config.yaml
num_hidden_layers: 15
head_dim: 32
intermediate_size: 256
init_std_up: 0.0927
beta1: 0.95
Each number is 128 + 24 x the weight over its row's rms, rounded and kept within 0 to 255. Layers, rows and columns count from 0. The size above them is the row's rms in percent of the matrix's.

# layer 9 attention output, 64x32, rms 0.0804, rows 0-63, columns 0-31
size [112  86  94  95  87 109 115  96  79  84  90 121  94  94  78 103  86 105  90 102  92 111 100 105  89 114  82 108 115 106 127 103 118  94  95  88 104 108 115  93 109  88  74  83  98  79 111  99  97 112 112 114 102 105  90 104  97 114 105  92  99 111  78  94]
[[168 145 130 125 117  96 122 134 116 135 129 131 133 118 101  84  99 108 142 112 125 113 120 141 189 148 151  57 131 122 114 122]
 [152 115 140 115 151 138 115 137 129 112  88 126 125 180  98 122 128 162 120 132 119 160 122  81 108  98 109 127 182 161 113 147]
 [148 128 149 163 110  85 156 123 162 123 121 139 122 123 146 181 155 108 149 119  91 144  89 130 180 152 137 121 146 125 138 129]
 [146 124 103  86 162 126 162 135 118 109 108 178 107 105 114 113 157 144  99 161 135 123 103 149 149 132  96 158 111  86 134 122]
 [129 148 144  88 101 116 117 109 134  98 126 127  97 145 155  93 131 148  78 153  89 125 147 135 158 100 112  91 108 145 163 128]
 [132 150 171 144 148 144  92  87 137 114 115 136 127 134 124 159 106 107 132  94 168  87 130 125 129 102 107 175  90 107 130 125]
 [121 116  95 166 122 149 139 133  95 137 149 147  78 177 133 116  92 127 109 135 138 122 128 180 123 137 149  87 135 126 163 134]
 [114 137  90 132 118 162 149 114 137  98  75 146 122 157 126 125 129 138 113 141 155 103 118 134 133  99 153 152 109 145  76 177]
 [112 132 124 151 144 170 121 158  78 109 146 118 103 119  91 126 141  76 144 145 154 128 129 137 110 133 140 130 104 133  65 136]
 [127  98 117 123 138 101 124 172 170 118 138  71 125 132 128 104 134  76 110 137 155 149 106 112 121  96 142 136 168 128 124 157]
 [137 147 116 144 114 137  79 132 103 116 140 150 110  96 144 138 111 158 164 121 148 174 163  92 115 124 129 128 155 167 158  96]
 [145 175 113 107 153 147 135 153 140 110 160  93 170 110 133 121 120 121  92  98 131 163 115 136  94 117 111  93  92 138 149 146]
 [ 83 134 141 117 128 129 165 132  86 105 107 132 141 164 128 173 127 135 173  91 145 123 126 103 118 128 118 112 164 147 173 130]
 [159 113 120 136  87 125  92 139 145 138 118 126 174  92 113 142 128 108 157 160 126 137 111 163 144 107 135 154 177 147 151 162]
 [128 113 151 100 120 131  69 102 137 149 124 135 115 146 149 142 151 133 117 157 130 155 185 119 150 142  87  99 102 153 100 123]
 [108 143 140 137 131 120 163 137  82 190 157 119 121 115 151 140 106  90 122 131 111 129 169 129 144 131 112 156 165 100 124 160]
 [116 112 122 143  98 114 123 182 129 113 145 158 141 120 137  87 157 177 138 161 134 161  73 149 129 142 147 126 141 106 118 130]
 [ 99 112 132 104 159 122 177 140 154 126 136 124 113 126 129 113 102 157 151 118 151 155 169 166 122 130 162 148 114  74 139 156]
 [145 127 111 146  88 148 119 118 131 144 133 135 148 159  89 158 143 122 144 105  90  93 129 178  97 127 124 144 178 121 161 117]
 [ 95 107 107 126 113  91 122 119 109  94 146 174 137 131 142 123 109  95 119 109 139 129  99  91 145 120 139 130  63 145 160 137]
 [ 88  69 124 134 151 143 143  97 145 149 110 121 111 148 120 130 114 111 142 108 168 129 115 120 110 160  94 107 128 160  95 166]
 [167 152 102 142 161 111 156 138 182 132 151 135 149 118 121 128 114  80 103 123 115 121 125 128 130 133 148 122 137 142 113  59]
 [119 137 155 155 139 122 146  78 114 137  96 141 137 134 176 132  81 115 147 146 101 121 125 148 118 143 108 184 114 114  95 107]
 [123 116 163 125 141 113 137 139  99 156 146 117 144  95 124 161 162 145 143 133 101 163 161 143 111  95 147 105  76 101  94 122]
 [143 134 129 127 124 149 135 113 146 109  85  94 142  95 103  52 127  97 131 159 135 149 120 105 141 164 128 105 110 112 148 117]
 [136 130 167 112  65 145 127 136 135 104 145 139  88 132 136 108 123 109 117  98 176 116 124 165 125 151 101 128 143 152 147  89]
 [118 142 102 146 101 131 109 109 132 114 127 161 158 100 134 173 142 173  98 139 129 158 131  96  81 118 117  88 157 148 124 113]
 [131 120 143 114 109 131 105 106 131 105 180 144 131  99 124 151 157 130  88 138 131 142 115  84 123 145 173 163  76 126 114 110]
 [132 147 128 198  96 163 144 180  90 130 113 128 138 108 146 128 145 136 160 137 117  91 129 161 127 124 128 155 113 134 112 115]
 [ 88 147 141 152 109 167 138  87 156 137  94 144 135 107 127 146  89 152 104 146 145 110 122 138 129 129 133 118 133  85 125  71]
 [116 119 144 128 136 145 174 171  98 139 146 136 180 104  88 126 115 146 135 123 101 137 131 137 193 127 125 138 153 127 120 154]
 [115 123 132  96 120  98  97 105  82 104  95 115 131 122 162 128 101 141 128 137 101 165 153 127  80 165 100 150 138 158 126 130]
 [155 133 149 108 141 156 111  86 140 111 148 170 135 140 137 102 171 112 195 132 124 130 140 126 133 134 146  99 136 166 105 144]
 [121 135 161 111 169 117  97 133 147  82 103 102 131 142 121 113 130 101  81 109 112  91 176 148 133 113 122 103 130 128 126 167]
 [124  86 116 128  98 106 140 143 121 158 142 128 140 146 139 103 106 133 129 159  97 106 128  84  68 120 110 162 147 109  90 141]
 [145 144 112  96 174 115 126 163 122 127 132  95 125 163 119 112 135 139 159  70 145 159 113 146  93 168 127 142 126 102 123 112]
 [120 138 119 151 162  70 125 131 146 127 141 165 129 141 173  96 177 141  75 117 122 120 106 139 115 146 120 103 110 145 135 127]
 [ 97 149 146 115 132 151 117 112 125 117  93  83 135 140 162 122 175 102 133 107 135 132  80 159 126 113 156  94 121 104 164 126]
 [122 102 122 116  91  94 135 160 113 104 138 105 146 131 120 132 154 158 170 104 112 131 106 113 147 133 109  87 140  99  70 107]
 [116 120 148 123 115 111 185 137 129 117 148  93  74 140 137 121 178 114 116 170 122 129 148 121 131 106 155 156 124 165 104 124]
 [168  66 126 103 125 148 111 125 105 142 160 117  95 129 122 154 103 152  99 122 146 170 107 119 161  96 115 147 147 140 130 141]
 [132 154 136  98 142 129 127 151 115  66 120 110 158 105  75 160 153 131 101  99 113 106 124 130  90 111 158 124 136 150 113 129]
 [104 139 165 136 168 115 113 109 134 167 121 134 145 108 103 181 110 133 150 138  90 119 104 123 173 143  92  96 108 126 123 134]
 [144 125 136 151 103 106  95 172 146 152 114 136  76 141  77 109 132 109 148 116 155 111 110 110 156 135  82 115 124 134 106 107]
 [145 162 117  82 144 121 111 127 144 145 167 113 139 112 142 110 102 119 120 130 186 132 120  95 157 102 123 144 181 128  96 134]
 [142 121  89 163 121 164 127 101 108 126 114 137 134 171 156 160  85  97 137 113 143 136 100 129  84 146 108 107 105 155 147 142]
 [177  94 128 139 133 148 114 140 122 124  97 159  78 140 106 137 122 117 120 133  97 128 146 113  89 111 137 124 151  98 168  81]
 [133 141 112 104 130  90  96 115 122 132 121 105  99 125 108 153  85 164 131 105 115 134 120 140 125 164 152 204 108 130 136 120]
 [109 137 136 148  91 138 105  63 128 115 125 108 152 124 125 102 118 138 104 129 110 124 125 144 142 118 130 152 198  86 153 125]
 [156 135 123  90 138 104 144 141 107 162 154 145 136 166 112  96 145 133 116 119 107  85 131 152 125 130 145 127  74 150 147  81]
 [ 99 121  70 125 141 155 112 129 139 135 111 134 113 134 159 150 152 119 154 165 169 160 118 149 132  92 150 108 132 101 170 119]
 [119 113 142 128  83 156 152 147 151 139 103 104  95  78 165 140 160 137 138  86 128 121 107  87 105 134 125 155 110 126 138 145]
 [142 152 108 141 133 110 107  99 136 152 144 105  95 129  64 133 102 152 165 135 116 114 113 170 123 107 129  97 149 168 130 148]
 [100 133 111 140 122  94 170 128 132 117 122 103 105 124 116 121 129  94 148 169 138 164 127 115 142  57 114 134 101 122 170 125]
 [114 150  82 137 123 147 145 102 144 196 105 131 150  65 104 111 115 144 127 122 114 139 151 108 121 145 121 141 119 108 118 151]
 [115  60 150 124 173 132 138 106 170 143 118 127 106 116 166  96 131  84 142 126  94 139 140 133 120 130 108 120 123 124 137 161]
 [124 122 146 102 111 131  91 147 123 135  99 118 129 114 109 154  75 161 112 154 127 104 125 126 139 194 167 137  95 147 131 119]
 [111 103  99 161 157 143 136 117 167 141 150 126 154 129 114 116 162 175 103 116 151 107 176 112 154 110 117 162 114 121 153 145]
 [139 127 159 127 173 134 143 152 139 147 122 102 145 127 167 149 161 121 120 113 105  75 159  84 108 171 146 153 120 132 136 122]
 [121 128  98  94 120 139 116 142 155 125 168 165 120 151 112 160  78 109 162 130 110  93 174 124 117 146 143 107 123 145 108 101]
 [168 114 121 123 135 117 164 123  62  89 141 137 145 121 138 124 123 140 103 127 177 124 147 143 122 104 120 134 109 110  71 139]
 [ 85 183 116 158 149 111  84 111 146 116 142 148 163 158 114 120 137 125 126 118  86 132 133  87 155 129 112 166 127 127 128 131]
 [154 154 107 129 108 149 125 119 110 151 132 119 184 147 158 105 155 147 147 168 122 102 131 106 100 130 116  80 167 106 129 111]
 [152 136 173 155 127 113 142 128 155 175  98 110 104 144 165 134 144 168 114 169 170 117 121 121 137 154 145 103 142 124 138 153]]